Each number is 50 + 15 x the weight over its row's rms, rounded and kept within 0 to 99. Layers, rows and columns count from 0. The size before them is the row's rms in percent of the matrix's.

# layer 8 MLP down (transposed), 1344x512, rms 0.0338, rows 718-736, columns 256-383
100:48 33 35 41 43 64 41 35 69 46 48 50 43 30 60 20 85 60 42 69 38 43 82 42 70 38 43 37 62 58 51 62 64 47 31 25 72 42 43 64 58 47 64 52 63 73 57 58 68 68 64 45 50 49 49 29 37 32 52 42 63 49 41 45 33 65 73 69 62 46 66 35 59 65 58 90 35 31 65 58 47 67 38 60 48 75 38 48 58 49 75 45 43 56 36 53 49 68 76 59 51 67 40 39 52 51 33 40 61 57 58 52 47 42 50 52 83 44 69 51 62 68 28 24 61 50 52 61
101:65 39 35 52 25 42 65 35 50 53 47 24 67 59 35 60 46 34 31 79 53 14 55 54 57 73 40 61 41 71 64 62 58 38 28 29 53 69 49 45 50 49 29 38 59 63 56 31 33 66 62 32 64 12 69 66 42 70 58 71 20 29 20 25 57 71 40 58 64 50 49 36 41 69 15 28 35 45 65 47 53 69 37 75 69 53 51 57 54 39 74 47 44 57 43 47 62 77 59 52 52 37 55 67 38 38 15 43 73 37 44 63 87 29 59 39 39 47 41 52 54 47 36 36 58 57 58 44
098:43 41 58 57 60 53 44 66 22 32 54 31 76 24 68 61 36 55 56 32 46 39 27 32 72 76 54 22 13 58 82 44 54 25 81 55 57 61 36 29 53 56 30 49 48 56 73 45 45 43 48 32 60 36 49 42 45 31 56 49 57 58 49 59 46 80 64 36 38 45 57 68 59 47 32 21 34 64 53 47 42 59 38 44 50 58 65 41 53 59 43 39 32 46 57 69 30 60 70 57 45 47 33 53 58 35 55 62 29 60 62 60 52 83 51 44 45 47 47 28 45 33 42 77 64 79 47 58
100:27 41 32 50 44 54 62 38 57 47 74 59 31 60 70 24 60 66 90 49 60 61 80 91 32 61 30 55 27 62 45 38 37 66 44 55 69 99 32 24 37 63 60 34 41 26 26 35 72 24 21 56 76 50 48 46 50 73 54 47 41 76 51 45 49 41 25 51 60 46 50 34 46 50 34 68 50 59 57 77 45 45 39 63 40 54 52 64 45 49 37 56 53 68 52 68 65 45 52 64 54 64 41 68 58 61 31 36 63 33 27 29 48 56 57 38 39 38 45 68 31 48 46 66 59 47 38 43
093:55 27 52 36 27 35 51 73 40 56 37 67 60 47 43 51 44 40 51 43 42 53 88 41 46 55 39 52 45 45 72 39 60 66 51 44 45 57 66 40 81 73 48 50 73 86 48 56 69 41 52 64 38 49 69 38 14 51 35 63 36 52 59 19 54 29 66 55 64 67 56 49 57 47 53 77 38 35 42 78 51 53 48 67 61 50 53 57 45 61 55 44 62 76 53 52 61 33 34 50 64 62 30 39 35 69 15 78 41 42 60 60 60 52 27 65 55 26 25 49 54 49 42 75 53 61 37 39
096:65 60 62 36 12 65 52 42 52 34 44 57 37 69 40 47 51 59 82 38 42 68 53 99 17 55 74 58 65 57 33 50 53 50 56 31 46 44 44 40 65 79 73 60 29 38 60 40 41 75 63 44 16 77 46 43 44 35 56 60 47 67 32 41 64 43 75 25 55 60 35 54 38 39 33 26 73 54 46 41 50 31 48 21 33 56 37 23 66 34 75 30 63 55 61 60 58 58 56 19 41 39 77 61 58 42 48 21 36 37 52 64 28 75 75 53 29 53 57 52 57 53 37 49 31 24 32 48
107:49 55 67 49 63 80 47 48 52 47 49 54 44 51 46 57 68 28 24 50 33 78 39 51 31 86 44 54 40 39 56 42 61 49 74 31 52 59 39 39 51 55 51 43 47 69 56 42 43 54 53 47 66 82 40 45 39 26 56 62 73 66 57 44 46 33 42 31 53 26 70 50 31 53 31 59 51 52 42 65 71 16 26 41 57 56 40 52 78 24 65 59 65 44 56 42 68 38 41 54 73 51 52 53 39 61 50 60 54 50 45 55 47 73 61 49 52 28 52 73 57 43 38 75 51 31 32 31
096:60 60 82 50 09 59 55 52 54 38 68 41 32 85 76 49 52 95 41 60 32 44 53 57 33 70 34 58 47 71 17 24 46 68 74 57 38 63 42 35 76 56 52 47 64 42 55 56 29 68 49 38 46 21 85 87 28 63 74 32 46 72 25 54 72 63 54 47 54 54 27 52 36 29 33 58 43 58 47 32 42 21 35 43 52 36 42 35 49 62 30 74 53 66 48 74 65 66 70 37 42 87 37 57 77 38 39 70 26 55 54 55 63 61 29 15 64 77 54 47 56 52 51 41 57 94 37 46
104:63 69 18 32 51 61 51 72 46 51 31 52 48 22 74 70 46 62 44 46 54 48 70 42 59 51 41 90 83 40 57 47 25 44 54 55 41 63 54 45 33 78 55 64 59 66 57 45 18 48 47 22 79 47 70 46 16 26 42 57 81 49 47 48 69 49 21 44 77 52 36 64 59 69 46 31 42 54 52 56 45 23 25 57 40 36 56 53 47 44 32 52 68 56 50 34 35 26 58 50 31 32 58 54 60 61 48 60 41 51 52 62 29 41 45 63 57 41 68 63 43 26 67 68 58 41 52 26
101:51 18 52 28 62 54 39 71 51 66 74 40 60 56 62 41 36 57 56 86 54 71 64 55 36 77 50 43 87 52 54 47 50 67 27 51 21 34 79 65 51 42 63 18 15 64 53 50 66 75 54 70 47 28 65 49 43 57 29 38 26 57 58 70 47 59 59 49 45 74 37 66 48 41 69 59 44 44 60 65 20 35 38 65 23 29 81 46 43 27 27 19 58 80 28 52 50 53 48 28 34 62 76 45 69 54 69 42 16 48 62 50 63 23 40 54 72 46 70 46 43 65 50 25 36 54 66 50
102:65 62 79 37 42 36 56 34 46 58 14 60 66 34 61 79 47 52 61 44 37 45 45 62 70 45 60 65 55 29 24 43 59 47 67 76 62 89 80 57 58 67 16 41 51 37 45 54 36 46 41 63 43 46 61 38 71 57 38 48 53 41 42 58 59 45 58 47 54 30 60 25 35 74 48 51 36 44 49 58 41 54 60 53 40 39 37 31 40 38 50 36 52 48 50 30 60 29 89 61 48 30 32 26 48 42 61 70 50 51 32 63 39 22 62 81 57 34 36 55 44 29 43 70 40 51 41 51
107:34 38 20 53 20 49 60 47 51 44 47 41 51 29 55 15 61 48 57 48 41 42 38 47 56 53 39 61 56 42 50 35 45 59 46 60 73 39 20 44 60 59 31 55 44 53 47 24 54 41 62 48 57 42 51 59 33 81 46 45 49 64 46 50 56 50 69 53 63 51 60 60 40 46 51 51 33 57 43 49 57 69 41 36 51 56 39 34 71 55 43 43 45 54 67 45 64 41 46 32 52 59 44 59 60 46 58 08 30 50 54 34 62 56 54 64 53 39 42 32 45 55 58 61 56 48 86 35
105:62 40 66 65 42 64 29 50 44 65 68 71 61 47 40 44 44 29 66 44 46 51 60 21 57 42 42 37 36 38 67 59 35 46 45 52 57 68 36 38 82 61 45 40 80 38 47 43 46 38 56 36 22 38 70 70 34 66 49 67 51 35 61 41 57 50 71 65 41 70 32 38 65 78 63 37 68 55 33 48 25 30 39 69 53 38 75 56 60 51 45 63 49 36 61 47 12 58 73 30 11 71 42 56 46 58 58 15 71 56 44 49 38 25 35 38 71 40 37 52 52 14 46 44 68 58 40 49
098:53 40 56 39 76 92 48 50 43 53 34 43 74 44 49 74 44 54 56 33 29 62 56 42 52 53 14 72 77 48 52 40 40 46 47 61 55 75 39 66 63 41 61 63 43 29 54 47 76 20 30 61 30 56 72 26 38 11 60 65 24 35 29 67 49 76 75 63 30 39 50 53 28 35 27 77 59 59 73 44 49 44 46 06 56 54 57 41 40 74 28 47 56 56 75 82 36 57 56 51 58 80 56 41 25 49 54 48 47 67 46 59 55 74 68 55 69 94 35 49 40 31 73 25 36 47 75 48
102:47 51 06 51 35 35 61 22 37 50 49 76 35 48 60 39 55 66 62 66 76 44 14 57 38 66 55 36 30 46 53 76 22 41 85 86 47 36 58 51 50 50 44 47 36 57 43 48 53 25 56 55 69 50 45 71 28 56 30 60 15 60 52 35 39 54 44 42 31 47 33 50 79 69 44 36 38 50 55 36 53 25 58 69 63 77 15 53 54 45 78 37 30 50 51 45 47 47 35 72 46 47 63 53 49 63 60 49 50 80 47 52 46 52 63 34 64 40 40 57 55 60 65 47 15 40 76 50
097:22 83 55 38 64 69 34 51 59 68 44 68 31 47 39 33 71 63 58 53 74 41 29 60 35 42 43 50 35 52 63 44 33 40 75 62 63 50 66 34 30 73 43 65 68 61 50 58 62 35 58 65 22 63 42 55 50 25 49 50 34 47 73 32 33 23 34 37 44 56 44 44 56 30 50 67 50 54 16 27 66 30 72 79 58 69 61 41 46 67 57 64 63 45 40 38 44 43 27 25 63 52 50 49 29 29 68 61 44 27 60 60 20 67 99 49 41 62 55 43 66 44 68 68 60 31 30 44
106:36 35 25 50 46 42 76 56 51 43 30 48 85 48 88 41 43 36 53 32 46 47 43 36 64 47 67 48 47 64 27 65 28 73 45 57 46 58 31 36 75 38 52 40 50 66 63 68 20 61 45 16 50 18 37 82 35 62 39 56 73 60 35 15 48 52 32 72 47 47 50 38 84 58 52 43 54 38 28 46 69 54 67 73 49 67 64 50 37 29 56 45 40 58 37 38 45 45 29 60 55 70 53 35 57 52 36 45 47 79 56 57 31 47 59 49 56 66 43 37 58 58 44 49 45 33 55 35
100:72 85 86 35 30 49 58 42 40 94 50 68 27 51 57 52 61 47 65 28 44 56 54 52 27 67 50 39 54 67 49 60 39 53 33 40 43 58 68 45 57 48 57 38 50 42 49 56 21 55 30 13 20 53 37 42 53 36 34 48 43 42 62 35 44 73 15 66 69 42 55 51 42 66 62 46 60 32 59 36 46 60 26 46 48 56 25 67 40 62 52 51 51 34 35 47 83 37 64 40 60 61 62 55 42 70 68 29 18 46 50 41 47 66 26 64 65 44 66 50 51 45 63 35 15 68 54 53
095:47 38 56 27 51 61 41 43 41 58 32 53 60 62 49 76 36 73 56 50 48 67 51 53 54 20 64 33 67 45 65 36 51 46 20 46 54 41 48 43 40 49 47 57 54 55 57 52 42 51 51 99 58 35 47 54 68 19 85 34 54 63 72 60 33 56 59 18 53 59 45 57 29 17 39 42 18 52 49 51 47 69 42 62 58 56 70 66 79 42 25 62 44 48 60 36 57 37 80 33 40 69 37 41 50 35 30 56 40 46 43 40 42 39 37 19 22 51 59 51 43 63 39 73 38 40 55 57
# layer 8 MLP gate, 1344x512, rms 0.0388, rows 719-736, columns 256-383
102:51 61 39 76 49 92 62 56 54 43 27 85 35 56 34 40 48 57 76 63 70 55 36 37 52 64 31 53 50 36 57 51 47 64 27 33 45 39 44 35 54 66 65 56 80 32 52 79 56 34 49 68 56 53 39 44 54 52 61 67 42 35 57 65 63 31 50 63 59 63 33 62 78 34 38 51 34 49 57 41 61 89 40 31 59 57 66 36 18 37 62 60 55 64 62 47 64 45 28 59 68 45 65 38 47 66 72 67 66 50 81 44 44 66 40 68 63 36 34 37 15 64 43 44 76 44 39 66
096:49 29 37 48 07 39 63 25 54 62 47 37 48 67 45 47 39 27 84 58 45 74 33 35 48 42 62 53 35 53 46 55 82 35 58 41 29 48 83 41 46 23 55 33 57 56 13 20 70 40 66 42 29 52 84 45 57 68 68 35 56 57 44 60 48 44 74 44 34 07 54 61 44 37 43 45 28 51 23 79 33 74 47 65 59 76 63 55 51 70 42 46 50 64 17 41 73 41 20 64 42 43 55 36 68 41 62 53 52 64 67 57 52 55 32 47 42 72 60 54 81 33 41 43 38 42 42 32
104:59 56 80 29 40 46 61 38 36 76 68 46 58 42 45 54 51 59 29 67 89 33 36 16 55 37 53 47 72 49 51 36 67 57 69 43 43 21 38 65 36 28 42 65 72 55 48 59 54 31 69 60 41 41 18 28 86 70 55 62 45 41 66 58 67 56 41 40 58 54 72 57 40 69 71 27 49 45 29 37 60 62 82 31 44 17 78 38 41 76 68 52 67 51 49 43 32 44 29 37 51 51 51 37 54 43 61 73 58 48 47 66 22 25 41 58 71 45 42 35 62 51 27 52 68 73 39 44
091:23 59 68 47 48 69 49 87 83 63 64 67 44 54 56 52 40 34 50 65 36 66 62 77 48 59 55 55 79 32 46 53 61 62 44 64 31 66 57 41 40 60 49 58 51 27 70 39 59 61 18 31 54 71 62 65 57 49 26 49 62 48 52 69 53 82 50 45 41 68 52 23 30 45 38 58 26 69 71 60 37 60 45 25 65 54 51 24 57 50 52 40 57 13 71 41 63 51 39 78 54 57 42 30 75 53 55 33 05 62 51 44 55 41 03 38 19 39 56 55 43 30 53 46 52 41 54 37
099:52 50 23 49 67 55 45 60 68 52 38 43 60 56 60 70 39 44 44 78 66 57 63 55 37 44 47 39 61 55 43 29 32 33 40 62 49 26 53 33 46 56 27 45 46 59 53 44 54 50 23 58 53 53 34 63 34 45 30 24 45 61 53 62 66 42 28 43 39 69 57 29 53 44 55 32 48 60 63 35 58 68 79 57 45 57 31 47 44 45 39 78 53 42 53 43 55 34 33 43 51 34 42 71 49 25 39 70 68 51 46 84 57 28 32 30 59 60 36 35 55 61 60 71 69 25 16 23
103:17 48 57 67 31 72 57 47 48 47 50 24 38 46 55 62 31 42 75 41 53 50 72 45 53 54 37 58 59 69 18 67 69 47 54 65 49 64 42 54 56 31 53 57 63 51 43 17 51 43 61 41 72 37 75 76 39 50 60 38 43 38 29 45 49 47 65 52 39 36 29 36 36 33 55 52 67 50 34 47 47 61 51 35 46 47 43 27 30 55 41 29 45 63 68 35 84 37 53 46 32 78 36 52 67 67 39 64 56 56 38 45 49 44 47 64 53 69 44 38 62 39 49 44 59 65 39 60
095:42 22 78 57 29 63 64 46 77 57 46 39 48 48 66 76 67 57 38 55 77 41 71 27 58 71 38 46 61 50 33 44 20 37 46 45 65 45 50 58 63 35 21 54 59 37 38 47 42 71 63 54 59 59 63 42 22 46 80 58 31 73 46 34 45 47 81 29 76 68 32 41 47 53 75 50 35 47 65 37 68 48 29 51 27 42 62 46 38 66 60 70 32 45 54 56 61 32 42 63 27 40 61 41 65 58 28 51 27 62 49 65 70 39 58 67 43 86 49 44 75 46 51 36 47 60 44 58
110:54 23 73 66 26 49 50 51 64 57 47 54 42 81 48 26 50 54 63 54 62 85 32 68 50 65 68 38 11 61 72 46 55 54 61 63 64 42 64 71 56 42 56 48 61 43 35 47 67 47 68 60 35 45 53 57 63 41 55 58 00 39 31 38 26 47 88 23 45 35 72 49 40 41 50 61 43 52 46 42 45 48 69 54 53 75 31 48 62 27 79 46 35 48 51 74 71 97 57 29 49 42 53 53 58 55 49 26 45 49 32 37 71 70 29 35 40 65 32 27 55 57 36 58 32 44 41 59
101:48 47 52 58 26 39 27 71 45 55 35 47 46 84 45 55 66 47 77 53 49 66 40 61 35 52 59 66 56 29 78 33 72 37 58 21 58 59 56 18 90 45 61 37 49 59 52 34 50 80 43 28 46 58 72 23 42 53 53 30 52 58 38 50 61 31 49 50 44 44 16 55 68 54 72 43 36 61 42 66 42 59 41 43 65 48 42 34 54 46 47 50 18 71 52 66 45 19 57 72 58 43 51 37 44 54 39 63 52 28 35 40 67 38 41 57 71 39 33 61 73 57 29 23 68 52 36 84
103:39 68 62 55 43 65 00 57 54 61 46 45 46 61 56 77 60 53 77 52 58 45 52 31 44 52 46 47 52 58 53 28 46 56 43 48 63 11 49 45 09 47 51 51 41 61 32 68 60 47 37 50 41 33 28 27 36 29 59 34 56 49 61 47 45 68 63 37 46 48 49 52 80 54 26 34 68 58 52 65 61 32 53 43 52 79 46 40 56 36 72 65 44 70 58 37 56 41 64 43 69 42 41 53 44 44 57 42 46 35 56 33 67 50 54 58 64 51 63 67 54 65 37 64 36 68 48 60
104:66 58 74 35 25 49 52 49 64 68 37 73 37 68 14 42 61 59 43 42 48 64 52 75 43 25 61 39 52 71 61 78 56 56 61 45 52 51 60 90 62 26 64 48 54 31 67 34 51 54 45 26 34 77 35 18 81 60 62 54 16 31 60 51 29 26 51 51 27 56 47 37 46 41 35 69 41 66 54 49 52 38 47 34 22 54 62 36 61 78 36 52 33 67 38 49 32 54 58 46 33 44 50 24 54 66 46 54 70 42 41 50 50 42 55 56 48 67 79 63 71 50 28 44 44 60 17 53
104:57 53 54 32 77 65 72 32 51 60 39 71 67 75 60 66 59 51 18 56 66 86 42 58 48 56 42 48 60 52 42 42 40 56 41 62 45 52 65 50 76 55 40 38 54 41 36 42 66 51 49 65 45 40 33 38 44 61 28 46 40 33 28 71 46 60 77 17 30 48 86 52 50 49 44 93 59 57 43 57 77 26 48 46 48 55 58 50 40 61 48 59 62 57 31 65 40 46 51 52 42 46 49 48 37 43 47 44 50 53 50 46 78 56 70 32 15 63 48 31 31 54 56 27 33 51 58 23
096:76 47 66 49 44 41 51 32 56 63 53 40 70 55 59 38 58 20 39 70 59 43 76 65 72 33 24 58 50 50 46 49 49 37 50 37 47 48 46 52 34 43 46 28 52 52 73 36 55 75 34 39 50 63 47 60 53 69 75 60 78 69 50 52 36 42 57 58 71 53 53 27 30 34 69 25 57 49 68 51 60 65 36 62 70 33 29 54 52 42 32 74 74 34 59 54 65 48 55 79 52 59 52 24 58 62 08 49 51 44 67 57 40 51 27 38 72 27 70 44 56 43 33 59 52 40 34 37
103:59 30 33 61 60 46 46 45 50 44 88 50 26 61 41 62 31 36 47 58 63 59 36 58 72 31 63 84 52 51 35 57 63 39 32 40 28 76 70 56 47 33 63 51 50 49 58 47 72 81 68 50 49 50 38 29 31 69 77 50 53 55 55 74 71 65 79 40 48 55 33 37 39 37 56 46 42 50 23 61 37 81 34 14 56 47 29 46 55 30 48 49 48 59 34 58 63 51 49 57 65 88 36 47 37 46 53 52 40 74 34 46 65 50 56 41 44 40 52 75 39 57 51 44 34 61 31 62
091:62 41 48 62 54 74 32 58 41 36 69 37 47 46 27 73 58 54 73 11 74 77 34 64 43 36 99 70 74 65 58 57 60 53 42 31 31 45 43 33 40 29 47 44 59 47 78 70 33 56 30 53 44 59 32 45 56 41 59 32 75 43 53 73 43 48 36 63 55 48 55 38 59 32 33 75 63 79 23 60 56 31 40 60 49 36 55 71 38 68 57 46 54 44 38 67 54 74 59 75 54 42 55 76 47 51 64 48 67 54 62 69 40 70 56 52 45 57 72 37 24 17 62 56 77 55 55 44
108:54 87 58 38 51 60 51 58 53 62 45 52 43 54 29 50 47 34 59 59 40 41 49 36 65 41 35 63 39 54 87 26 40 72 35 55 40 69 79 56 02 72 60 41 72 39 37 48 39 56 31 58 64 63 33 33 54 54 49 66 44 26 56 72 57 72 56 26 72 59 60 43 33 65 38 29 54 45 32 50 21 55 32 39 44 33 47 64 57 56 35 67 47 32 52 44 56 68 56 27 43 27 29 56 50 26 37 44 53 55 35 69 70 69 23 52 51 22 40 66 42 60 37 30 67 58 45 65
100:50 33 59 45 38 28 45 43 26 18 53 49 61 57 37 57 41 37 44 39 57 35 40 35 59 51 67 35 70 33 48 86 58 58 59 40 62 30 35 57 46 48 63 35 50 25 44 47 29 41 71 41 35 48 41 63 74 59 22 52 38 32 31 47 63 50 67 22 27 50 34 57 60 60 42 72 52 38 35 50 31 62 78 74 71 51 90 40 60 55 24 47 44 50 41 34 38 75 42 38 55 25 55 44 55 37 60 62 64 56 55 76 48 58 34 56 35 36 38 31 68 62 39 23 82 47 36 49
095:84 56 29 35 54 58 61 29 46 62 55 34 46 27 47 44 60 47 62 31 72 55 54 61 59 42 64 49 36 33 37 50 66 38 77 40 74 17 47 42 60 87 59 58 39 73 48 37 01 54 24 44 46 64 74 35 40 39 39 33 29 47 49 50 35 31 44 73 32 34 40 37 92 54 24 47 57 36 70 36 58 41 18 45 62 62 69 35 47 64 37 53 64 59 58 55 57 53 41 44 45 76 65 52 44 53 20 55 41 49 56 74 42 46 40 44 53 28 57 27 43 24 42 64 42 37 37 61
# layer 8 MLP up, 1344x512, rms 0.0371, rows 719-736, columns 256-383
100:43 29 52 41 43 63 42 14 39 51 35 49 28 55 61 55 56 43 37 48 39 47 76 50 48 48 78 47 53 52 43 33 46 41 55 65 57 43 29 44 55 31 66 44 25 53 51 48 46 43 64 35 51 62 77 31 43 56 43 48 56 38 63 49 70 62 50 50 57 55 39 55 38 42 58 42 47 53 41 48 43 57 37 73 47 41 63 66 41 64 52 67 68 37 68 57 68 29 60 54 50 46 38 67 59 46 82 60 33 63 27 48 57 52 45 51 75 48 40 28 45 57 52 52 45 23 37 62
097:48 61 58 59 46 75 50 68 50 50 60 57 52 44 83 53 35 43 44 68 39 40 38 57 64 50 89 47 36 36 73 66 50 27 54 60 61 43 52 30 49 39 37 55 29 30 31 12 38 59 64 35 45 53 46 52 33 43 64 43 58 42 37 56 54 54 67 44 49 45 64 44 67 30 20 67 33 72 45 39 43 58 72 58 52 49 47 62 39 72 44 37 47 11 54 55 66 54 64 48 29 34 42 75 44 32 60 59 45 56 56 55 45 63 65 58 67 50 32 32 54 28 47 89 66 40 36 71
102:49 49 67 39 38 54 50 59 62 64 34 36 50 52 40 52 36 33 39 47 47 40 42 44 70 34 59 10 69 34 47 59 42 48 65 34 55 51 84 80 50 36 52 44 53 40 69 38 33 32 37 55 52 27 30 32 63 40 52 46 59 41 30 49 37 34 44 55 30 23 43 77 59 40 33 38 19 67 56 43 48 35 70 58 53 45 68 53 59 70 60 35 44 50 80 29 32 29 59 37 59 45 58 52 57 38 86 43 59 40 81 76 62 41 39 49 69 62 51 36 60 56 67 61 12 45 57 59
092:66 61 48 54 49 27 57 58 51 51 40 40 63 44 72 51 52 60 75 68 19 48 68 42 11 68 61 72 24 38 65 32 68 53 49 49 50 45 49 40 62 34 55 52 77 61 62 48 44 53 23 54 47 39 35 56 23 54 46 68 19 65 66 50 51 58 23 47 52 53 36 58 46 19 68 54 59 55 51 46 71 40 56 73 37 65 37 62 18 53 76 50 49 25 66 37 57 53 35 57 53 57 57 59 48 65 35 31 28 46 75 72 39 62 52 49 19 49 57 54 52 76 54 66 50 59 57 50
097:35 57 40 90 64 39 61 85 87 65 57 76 71 66 47 38 42 65 36 51 68 17 39 22 68 47 38 49 54 28 64 44 75 35 45 48 47 38 65 45 30 35 27 64 61 61 25 36 62 32 21 22 54 37 58 37 34 65 35 76 53 55 71 37 58 48 43 38 30 37 61 54 43 84 59 21 59 80 60 45 67 68 49 47 50 56 63 50 41 48 57 27 58 48 28 34 61 51 61 26 58 25 43 39 56 55 57 25 41 71 37 67 63 47 46 44 67 41 92 57 34 59 47 53 89 47 40 49
107:41 73 51 54 68 57 45 17 67 53 29 37 51 45 45 47 38 61 71 32 49 54 69 65 40 53 32 59 44 73 61 47 30 67 71 30 72 70 35 48 57 63 40 43 42 70 57 29 56 38 64 31 62 14 45 63 59 44 40 67 66 35 47 52 42 36 63 82 56 60 59 23 71 69 49 53 35 49 66 51 49 66 52 25 62 34 84 51 37 18 75 80 53 49 69 76 34 55 34 54 56 36 42 28 49 49 43 29 45 61 31 24 54 49 66 50 45 46 52 65 60 65 57 57 37 50 51 71
095:38 70 64 39 58 48 46 34 30 62 54 50 34 53 53 39 41 79 32 40 36 68 52 40 35 21 36 55 57 52 26 22 60 74 36 68 61 28 45 51 66 63 67 68 59 65 33 61 67 47 53 49 57 46 40 38 63 54 47 70 61 40 66 52 64 72 26 64 52 84 74 52 61 27 54 39 43 57 64 44 40 53 42 68 47 55 55 48 41 40 45 59 23 42 61 24 74 62 52 34 45 43 56 40 61 38 41 70 68 64 64 52 41 52 43 74 44 71 41 10 40 35 32 40 65 50 44 65
109:48 49 42 75 34 66 34 44 27 50 59 41 60 70 40 51 61 61 69 51 38 64 71 75 69 38 58 32 52 69 55 66 64 62 41 60 69 61 52 40 57 46 68 46 41 47 61 44 26 47 73 59 49 20 26 31 68 69 58 35 35 47 57 57 29 43 57 47 53 31 66 67 65 48 69 40 60 67 41 59 46 66 80 15 53 72 27 53 73 53 54 50 44 62 57 68 77 47 55 49 70 41 43 83 55 53 62 45 34 41 48 64 64 56 54 45 50 46 50 36 53 60 52 46 30 61 64 54
101:60 53 63 33 65 50 35 57 52 70 57 41 69 36 77 45 45 50 59 44 72 59 33 62 55 66 46 50 74 58 60 62 88 49 39 51 23 20 65 48 61 70 62 49 46 54 63 58 67 54 06 56 71 62 87 61 81 60 66 46 48 69 57 57 68 34 50 40 56 75 37 64 49 26 44 38 51 53 36 90 45 48 50 54 18 50 48 20 37 58 45 66 73 63 59 70 55 44 25 48 30 24 56 43 63 53 20 49 69 37 48 48 58 57 27 53 47 50 74 74 50 55 32 21 34 25 77 39
103:15 71 82 69 48 36 53 57 72 30 70 39 55 57 37 48 48 61 70 34 46 58 58 47 52 54 33 32 46 55 42 66 68 61 37 19 55 27 61 44 34 83 53 44 31 54 64 55 10 43 20 56 62 60 32 40 51 39 43 19 56 67 46 47 49 54 65 66 40 66 28 40 47 48 36 51 65 72 80 59 60 36 57 22 43 15 86 53 39 73 34 51 39 54 72 63 51 61 25 38 80 43 41 41 67 41 80 60 66 41 21 55 39 59 49 66 56 62 44 43 63 44 75 27 57 31 47 38
111:15 46 50 62 27 71 51 14 45 35 59 59 05 40 54 31 54 61 79 57 44 01 21 49 64 55 24 44 54 49 54 67 50 22 60 52 60 24 33 63 56 25 60 51 61 60 58 48 42 54 60 46 52 35 61 69 42 40 60 45 48 55 40 62 24 30 28 49 52 16 64 82 58 39 43 55 37 46 72 62 31 51 54 34 52 34 68 42 68 47 47 51 48 66 81 66 38 78 50 34 56 50 35 70 41 70 56 55 43 40 44 55 45 69 42 51 63 42 55 44 54 70 42 53 44 31 71 68
104:74 37 52 28 32 60 49 33 21 26 56 66 65 44 53 62 48 61 37 38 67 78 27 50 44 48 30 27 60 84 41 53 26 49 47 59 62 60 48 56 74 74 67 44 47 44 56 34 64 19 69 71 46 18 48 41 47 71 46 35 44 54 63 73 52 58 69 04 21 56 59 39 74 47 65 59 43 50 46 70 47 54 46 62 66 75 76 45 49 70 50 45 49 65 40 51 46 53 66 55 41 62 53 37 47 43 59 53 73 42 48 43 83 41 58 49 44 48 21 46 54 39 62 41 55 41 67 35
099:62 41 28 77 77 49 65 48 63 81 81 34 51 46 28 30 51 29 43 35 55 71 31 57 70 70 27 40 62 54 47 52 80 42 63 18 44 38 52 34 61 60 49 67 43 36 61 42 51 56 36 24 10 83 46 41 33 69 26 41 56 60 42 58 73 32 45 41 49 25 68 25 48 47 54 32 52 55 60 64 49 38 58 56 65 65 19 67 78 52 50 22 57 23 79 49 90 35 32 44 56 54 45 28 46 31 44 40 45 65 64 38 44 52 71 57 56 30 56 30 45 66 47 60 70 68 75 48
101:27 47 39 41 53 43 60 32 57 44 61 39 18 39 30 27 52 55 80 82 41 73 60 56 45 67 69 56 60 36 44 53 62 48 73 70 43 62 22 26 56 38 47 58 47 21 39 39 77 43 58 75 44 38 48 49 50 25 60 34 26 77 38 48 56 63 49 56 47 54 33 40 47 74 44 44 27 47 60 34 80 53 56 39 61 66 39 27 38 33 54 67 56 38 37 34 60 48 84 41 65 74 63 45 57 49 34 95 44 69 44 65 35 65 47 39 81 53 33 39 58 55 30 50 53 59 45 47
096:65 54 47 39 41 52 34 40 65 27 65 50 46 47 38 61 76 35 25 66 60 46 33 44 34 48 80 56 41 55 21 36 11 58 41 18 51 38 50 42 46 48 62 53 33 43 64 23 36 45 38 35 58 57 25 54 25 71 36 57 43 45 43 49 42 53 44 44 53 48 40 44 45 47 34 56 61 44 28 26 50 14 54 65 59 66 19 45 55 81 68 39 29 35 43 39 21 70 66 38 57 84 40 65 60 21 46 16 49 37 65 50 48 57 50 54 69 58 30 39 04 60 59 62 60 72 47 48
111:37 37 66 46 60 35 38 55 49 45 33 26 59 57 74 34 63 46 43 22 73 33 33 00 63 36 54 49 41 46 49 41 73 55 60 58 49 52 10 57 55 41 43 55 46 52 11 49 41 55 39 58 31 53 53 37 38 41 62 49 64 46 57 32 28 70 50 37 48 59 84 56 43 71 52 62 67 51 54 62 50 47 90 80 98 50 47 67 35 72 66 40 69 41 37 07 52 60 43 50 49 26 43 65 66 40 51 44 18 47 47 78 21 52 65 66 51 65 62 56 34 45 44 33 49 58 48 37
100:33 76 39 16 48 35 47 47 26 34 64 62 51 42 42 67 58 33 35 59 48 54 39 48 45 50 26 62 42 48 54 50 55 14 54 61 50 53 68 40 66 43 41 69 48 76 40 51 52 47 39 41 64 69 76 40 41 42 59 30 46 62 80 44 36 67 38 63 46 44 55 60 34 65 59 37 40 69 59 34 47 69 35 25 43 53 46 61 13 65 28 69 47 67 54 80 45 35 51 49 64 60 47 50 60 36 62 19 28 88 23 36 33 44 39 53 56 57 37 55 60 27 51 24 39 80 20 54
097:32 62 43 54 29 66 40 46 38 54 53 49 62 46 52 49 68 41 75 46 52 60 56 42 69 83 60 66 57 36 56 68 53 54 81 42 20 57 66 61 41 61 35 75 40 45 56 27 52 49 36 49 64 53 53 45 34 46 38 53 30 35 36 40 61 54 48 62 33 49 49 54 74 68 33 39 88 19 65 48 58 52 45 22 34 36 40 55 38 52 76 19 75 61 55 49 32 72 55 49 56 54 24 55 29 36 44 58 69 27 70 58 61 33 46 63 41 39 47 56 61 51 64 28 67 62 34 34